Each number is 500 + 25 x the weight over its row's rms, rounded and kept within 0 to 999. Layers, rows and columns count from 0. Numbers have three digits each. The size before them is the row's rms in percent of the matrix's.

# layer 6 attention output, 448x448, rms 0.0709, rows 100-199, columns 384-447
099:534496485505497527508482471503567505532505525475504469495511518483501492496486504505512489493515546495510491448517547464475508507522508570530479512512493521453476495451484552480495538473478540
101:508514510485460506482455534504519508514500482512490510443511506502504496496501509481472479514515487507498532495532502472463480520499522535476509492497474514493497549473492468497493518518510500
100:510486496505464456506487487480498467514485489518534526513482482477540502465484510489528483487499552487530508477493497504473483483489488490507512512527512527453485486495472477461535520457480478
095:517496466518494500470534507505500513475451474510534509483490513510482530482506495456483537514479463502525456498507504521529482498517554533446488512488493504481475507551468515497490459510492535
091:458490499472533536489522511535454500506476510480507451476477476475536490533536499511476471519497571490485468478507492502525528525516485497498517509495463471508505502489481501465504525467490470
102:471482503545516493540514489488520527496517526470499524476463474461524486532515504530513524502557543508485502480477498542445489520485489518506457565528521480508507469493500492516496457473494526
097:491463480522511534552490464510486523547472521514492485476522472506522510529511506495519465532486519496502474541491514473503532490498511538481512527469471501502487520517533490537482506497470507
101:487500453488507531503517515491521539526507504506473496476491493470537530482469500467536472495524491527491479491505472507459524479501547515473521471523461479488478485475493538461495477507507485
100:495522486491507510474514521489544497479492478491484470467500575520500520481507491521486552493487502504501470522527503498557477478533476496503508500549513429470497466480488488465456508472503553
103:489517477483514471546515495516493483514472541518519571475510486502521505488519510520468478516490485510494544479489442488478493466471524474474486508512504517508478550495470527485559491490515491
106:521507469489465515511478454502486496463497468506507482488495463478499537540523508513551508494510522513478507481504492520489533486511522487466520516500495515522505507467510470520465523440514502
095:496488487500515511472498476536529482485543512454515484500483515523503493443526542508517496519492444528510480467510489496524485530473497499496497494481540522480559475491514497520484538509520497
106:497505474489466538483526535477473488497535489532444500477497475508453512488483533500503544509493490505484494484502476509515439521523468478499527461515496514498532514553505521514532495486519456
095:525473501500498484491503545460498511493440484513498494480465500491461505507509481477480487477503531508479540496522482494476486520485501489529506498488524486466492532476533495477521508478490484
105:492487515483513536495495504490539537508510498501529494529513489504508498487518451465470460543524515465505534500511526460499493459499548483491490497456484513498485492511498473486505477473519478
096:479506451524480480500531525469477528501499493520533513504493474536562453525512477540505532476536480491518483532495493495521480516494494512524472503539493536494520492515527499490464487463530498
103:517500489493559495527501500505487510497529502441483492436507494509465541484515533463466495513506499563497544490465493516477515437526490484500491545526497494488489468526496512474492506535513546
094:516532477483485500532487499478508471513522467485522512494512509500529463461481470472508519477509485499499502503530515475475546507499521528507533491521489525490542500490500500504501556507579506
100:520487515512460487485530469499487482485499536504492500469506533532511504502558528529526507481504496477503472460515514539518513457492510530499503499505487507501516506505484489512483548503492511
101:488494527511526518505509498469491505512483535515479497482508503522480514486490495503496478488480460559501465521509528534515486480465464507517524472514523497504499529537491531492520476496473522
098:491519531505501483455499518506556473476511497468502533520484537475514494483543497512485524506520508507482522504530486451492461486487506457486500501499479481501510486493491499535545484492539497
103:519463466503492504500493491485465503470493528500480505487461503523519481525517492543513483476473490501490500457530525550488446481503485500495498477503509471483521492492498543535491510532462465
098:516467494499499481480479459493502529508483476487512540529508488515506517503514540475480485484509508512497537464512503485524508528527480522513465486499510501492487511496472531473527489547486512
104:493464537463433486494475469510491536505498479495500481487527508485467522540530534525489518501505486479462471528499465507475476534511445462479474479521531547453491533479529511510527465508474515
100:516508496466474474505483488514493508497495475500480465495531484490502499490448510515501491499530486477518521529525517526487489516526502504501503500505495476507492524483451510495531498474581504
098:463494519523495518478506509492541503488518557521472469482484484460453537467518484485514488497437477526491487530465523501512534494475530532531506532467486540473494471532484540490523523475479500
096:526514511502514484492474483515520454495462473486449496506514489471488521515464515532520487493489548522494552508511497522529498488493486500492519494487471518482505496491482502473473486506500539
105:557478513510496474538503500489478530494523550516514506508502501510504508515453472492518476497506513457478513466513495506498541519482516487489501490512514486471496471508493517457479513515487521
097:491466499462483492496496506529479503501504494515542487533512492467470470509510488494508478465508533529519507526496519505518465513484512534544495508499510497538492504519508482509520494508465527
095:527485509499527516481460523461481470488509487469478514508455509552479518515530494472502498513517479485501535532489508519467515492508542519506523496497534510536507477485527562467504498491502518
104:521497494498471498530521485469495480498492487485579526502499550528501520470488480513487501468516488510506531471478489504505526490481472481469453466510532517497561527508526499480493512474488482
098:487478492490522503483569487535521499548516497511522443488473507486539485479517439511533497508491524497489500522552476469468520480488518501517523486467525500516508501526549467500492461495540517
106:509495502444496495450481488496508488473529496483461502485464512521531506514479500497501517524535497486514531499488470486481476524503493489509486493514508489515519526533515468488505491469495473
104:472496500526497498465493509538512496530521492504540508505463505516550507473504523463526500510487490468485483500518493533500498507482540499502491485514513525487479485478455510503535524495467497
096:508476487539524530473536491525498516513486471508482501534512511511482524558524532504532495520493451489491518543524523552502490482494460497486500506512518452481524499539473469515514546515493514
098:519490485476511509480497504501484486533508524540514489503507532511528494491465512483512518450541480507510480509497517504494519498508501497509534527523481501518519463473482496522467504498479525
104:565471482485479527484465526517491483504520542479512517463534508501509466502511479499507515533493492490494535510519468431494512524464504484493529544526510526500491465512512483507490531477511497
101:454494521484491495500518489496492489502494476459516481538458483457472488525509535515469498506517526465484512459507486541479451490499502449459490513509515542509521519525507480485492500526536515
099:505538513503458454480488477478492506483531513485483486489513510471468520502488487511509490502492505512479505535506474508526523494506509553488516494490481496490540528472504467520491487498545489
100:488486452536504493499526500505460492526489514531505532518530484500480522488485468522496476502500484471507539529498513477511520499522521499460497491494520529478499469509509499505473512488470510
100:511537508491508478528480499471489485491453505524507473496531485466506485512509487485487514507490551496529507532516465512530501488455515507541473470503487475490514475458478478486505504517477487
096:536437532455509512482522478518505515507528523493489477487509523518511488524549440485465472483508536499470501513477489466499500502505535491483512530490527493487440497447491504484490478507530536
100:541498478482484489499482499515464484498478503480494517495515505509509479483486488489520519511486516492502518488525510511472494497491498466502503511538507463541543510479485528493512500522491468
103:518551503493498523502508554509507505488506513511503483479524442540499490522525495500482519452509502489502486495490452477465537539492506487489495510425516528458519479473485528529539459536504486
097:489533488472514511509503519492490519497489476525466516463484494496484505489499491533505496471486556504521515500491487537537509488508512485547506533458502519513495542469478516487529506512507507
097:438487494521527513525501503502504493488493529485465500518547517523528484509529470493515505509490504505476449484482504507499480497464502458496485460457501498519533518465509487509467511499542497
103:523499547476477479516477467478520504523477480481541481492513493517513527534478525478562493544516488508472499420515476502569518468504504487453503486504502462479495505496499472494520469488498488
102:510491514505513494553537495478512468479473497497530525477513556501499507463493453523506524503492520457501480493468527511475511512509499520502464500503522475555520500552482486486505503506507534
095:499480530547478503488483457503505460470508480502476543504531508502471437526481494468505469488510486478524471486528510537537478469513513483469508507512511499533530522499522536482497471493463521
099:512477513456539509527536529480491529489469487498510474473485477522505497518517464483501509455483533504501483487531467473526526506511552508521476498475501519481509490484523481505502511492540533
106:514525481496506496516528486455472550517504513511480463530512492490474500503532503486494511480464497538491509490499564484500493508508491508474519522515530511492532543496508520536496477505494473
098:523511509514495507529466447513501437497495494514505480531492532501467518490459506493538504529542464463485530456499533501525526507529506519481554503480520496518515486446487485535477493483509504
101:510503495521472491518487512488530497476499534512471491531503516499516451480460461528473527522522515518483450519512497552489473520535479531477483541490498492505495477547519502531512512477482500
100:495495508496484548517570522455520483475544506520461507563534518485493488509470501500500510470516490544511510521517509491483526504538481487516512502533499465480526487506515534459497516472519536
098:512491486492468488495469473494467487526510527547542511497531463513535560500506503508521515491498511486515486519469454500523473470509511534500478506497527499488485532511446504497505509495482540
098:522471479506515530526491456514517494561503549495505494555457483509507500524502497523489496492465490511513511544469542521484508507509525509468505473507503507535507479496492475463556501536501471
109:530492514488505487501462511507504496466471491520495481475481531544451481464504506504513499480483499487543510527465461441482501530501533475523486482505504526489493524522458498475504518493479549
097:517443533501480485481477487488476526511524500500505511468490536487556490513516497503471484478537481483505500458482494489499468507507535526523497483530521515453471503522474518458466482517486471
107:504496518505491497440536526477476480486491510504483557472468493456545518473483503473462504521465494498530505475484523511484438504488494536499503503479523510496506488495507556485504524545525520
095:507477533488488496502518543482527530490522495490513504502528454507509487494525522474541465512504476506515502472489495522473484513521537509508477502539515513502508474486523491511476487516508485
099:474476474500471504515557449467468537477489484483488520506474499465474477527513489540487468520479498522499526493477503505496528516533505486500505486486475495471488502478465462494460493512453474
093:523478529517491540513495560505531535490528503503542520486495501494508433510495485513518496482504507511533494485464456505526520495496556450519492492521506476508503484483447466495533490482511510
099:496500483484516507497494470497572509463531524461525474495495482491512472490486502472469521490551557527506502500499477486517485517502487524509566522551475482532498536553521519495463480529474484
099:505479523498502470492484527443466470513498553519502508492503520508471498462497530497508503517496518495498533451518509508503505530466510489494498517489553509530505483507532488500511506478504438
096:509486510508446552558469546500468520498507478539472544470500484471451495516481505488492538442525483525467477497493483484495495509504503508480481505495481493502501490486536550495510510471533536
099:514549507455487501510494497519554527511506483496532501480497481491451479517488483520510486477475492491477521432519488485516482499468482508542488497539527526477452495512507494510475517516539464
092:481489509528519456520502528511471494483502492536497483528494499503488484504482538494496483573491506496474451507546489493490523531502503482496520511489466511456512480497464526509503495539490519
095:482445521474487510510528493516488512528521540454505492484503502519501512481467504532487524526492506488491499501478483490492476484500484511482540478541476513474486511516478473534503484499502533
096:464491492518519496478498549481493468523510480495474479499522473496488519487514492501466498523463470510465497468549519505499494500512512531519548454499493457474519491526480532503446476542475511
097:501536501531544506486506461467513540472489477544542505480555510497495489511499475501467511530507501510506499522496454510499518509505492493506465496537489498472532519486479473477533467473506461
098:459538497530524539533496522519476547501516498503512455491486482502516513485477479507519504497486565469499513500506479504494480507540541481502508487496483519494486471511502520504518522522499527
100:456527493488554500533522495529522503530465476470508467498494513519519505491504502472465466484500472543501458490500468516499489516490481508525499509520513490508512497488461469528502534539510487
103:505467526487507585509478500503464462503454510469496518471551469484523507495496523494483503516503497513468473483492528462531478484523492479513473504459480504502490502526509507552451501476461481
099:534497494529502471484508457473488434468487485493483457553474550513510524535455537485471502528484472533497493534484428496462499520492454502494493490508473465490518542495496508488523490484534528
161:427504501538541490468491486489501499517516500495518489499486495479506520490504500508485510513495477511489489554509507521469485513488471475542523471507501506539534477509502516485497495492482457
098:528503495509485446443468503524501502490478483504531535484484505501500500488483517499474510496471449529547493506468445502500508488520485502491477502487505530511470497543496512530481479517499462
102:529532477476482458495549508525521507517549497505515484508501498513523521543523497522491514482496491522502489532494497567507484477480504510484480521499465474494458504455487476507523536504515492
101:531475519472485518503512490506509476472499487470507505521510493523513464498448502483486533491534496566494513537491462493557511495463528496536478500508481519503463516478491530532505488464525517
100:502484530520505508475508499460507484511491507494483539474479494512498530520507503525481533466520527489507552505524551480539492515467483512485474502461485479527518493458473494536504452533456516
096:492467495534479481524497482491536528456520481521484532499508508496494478489452507520555471500501524472521493489500492493480452488505530547506470504500498490552474502485492506492490523527499486
102:509542528479502487515512478454490478499521512526484496490500522492508526503514535549475500539466466509488509537493485491483518523502486459503468509497508479527475514505520498521488535507493473
101:507493498489478504509512488487487492469420494507500520483465501528467510544501466505494518498491518557554477503501492504505477520468473518452481546509523533527568497474491510507470522516529475
105:532491474524509503493466510545510495515475483478530538469466493483501482499534503485462500490469508488495460518525492535512532494491501475493496519491483482528490450500491471509492523496475482
098:492505548494475486440489476470457481540515484509524532464495476486510499537508501508524508509485533477500467511480496505497501518463530463533502498479472507506506482516465492519515463551536465
100:479506463528494521487453529508529476493489487500516464504517491468491487481512470491555533549509516536516492501541508494532493497510517478518519508529525522492527506486517479511491468513537464
099:446477531483475502515532469510490511518482523518485523484479496526497499523484508494497502448441487500510490489517490501467467546507504491441477491504469483537541532510491500514445501477496498
105:493499472483470497499496477485526514513506513510505513501524504517470515498489511499467513517533503495499476505503491480467496489468493434526471510479457495489494536484522511475447523502473516
107:490496473476539495495516500509503515529542495507487512507524526497526519491500478513499482558481503505484477507497534526525512520492495482520487474510551472460490524477515488522517480494502529
103:494523488531477502512501506540484488502545496505513543493430457480446510498481471536476469523533534498502492488531481460464503528529471525488511457481497516507457480539492496502509516524464536
106:456490458500515500522483505498472499506512538470497451531475510502481478545488520495503490500481496454511482476498506511522537524483491499551509546490497496514503495530494553499482492477501493
101:510503479522503503497510488496493504465500528545492509468501452492442530511508479515484485488520508503453523522499462492474492489515498504457566504457477502510487510484500516504485496557495512
104:506451476487479499532480490494474517564491516485499465521530493514549505500534500469529477536492499489511480523493511471463482515507478517480515516492472505491536471470501507529546484512476513
100:480539481497526461473492496533447517484563470520482449550504501506494495533514491486533507475497490471498444498525481511513524501496490521476523512508494508488451522521471470500502458475516561
095:537511517478504444488520461484497505487481465477527486499468498494485461504475502499500528557467512474531517466510462486515485483518431549528450443555473493502540512479514478476497505498482509
098:497502478480534499477493520515499462446502482512474481512496478518462472483491517496524478501514529500495510513499533515486519503477507482457459496518486490497539517477501475550490518494508487
098:499534504466495497490507475474460530478526496538500466516469496500471512500479522484481505510523482535480530481511484525476468528539459496508476528440504546518472525537500471506510513517492461
097:486519489510487491498557527489547522487475483525461518481467516456502476467515487499517471481481509487554519540438503484510499466463482468483469499524528497474473482476499503522482470523522459
101:502518517450524488444502513491502513493500480503531463520476515525490453515507507455466489495510518487492531502489512496520478551517492496509507516496512503508501447477531470531495501522506469
100:467470514505499508513533503471519521520494526482443508470487501511519466517454507507504530472525506552524519502509503454521526542481499498521470489482489522523491487536516497493509513500489537
101:493479471498548503469536505488501488494521521499477530521507514489472485530498500491488499537508489542501497494494519492531447512503499501499501509465517491511504507533519508487475500457519529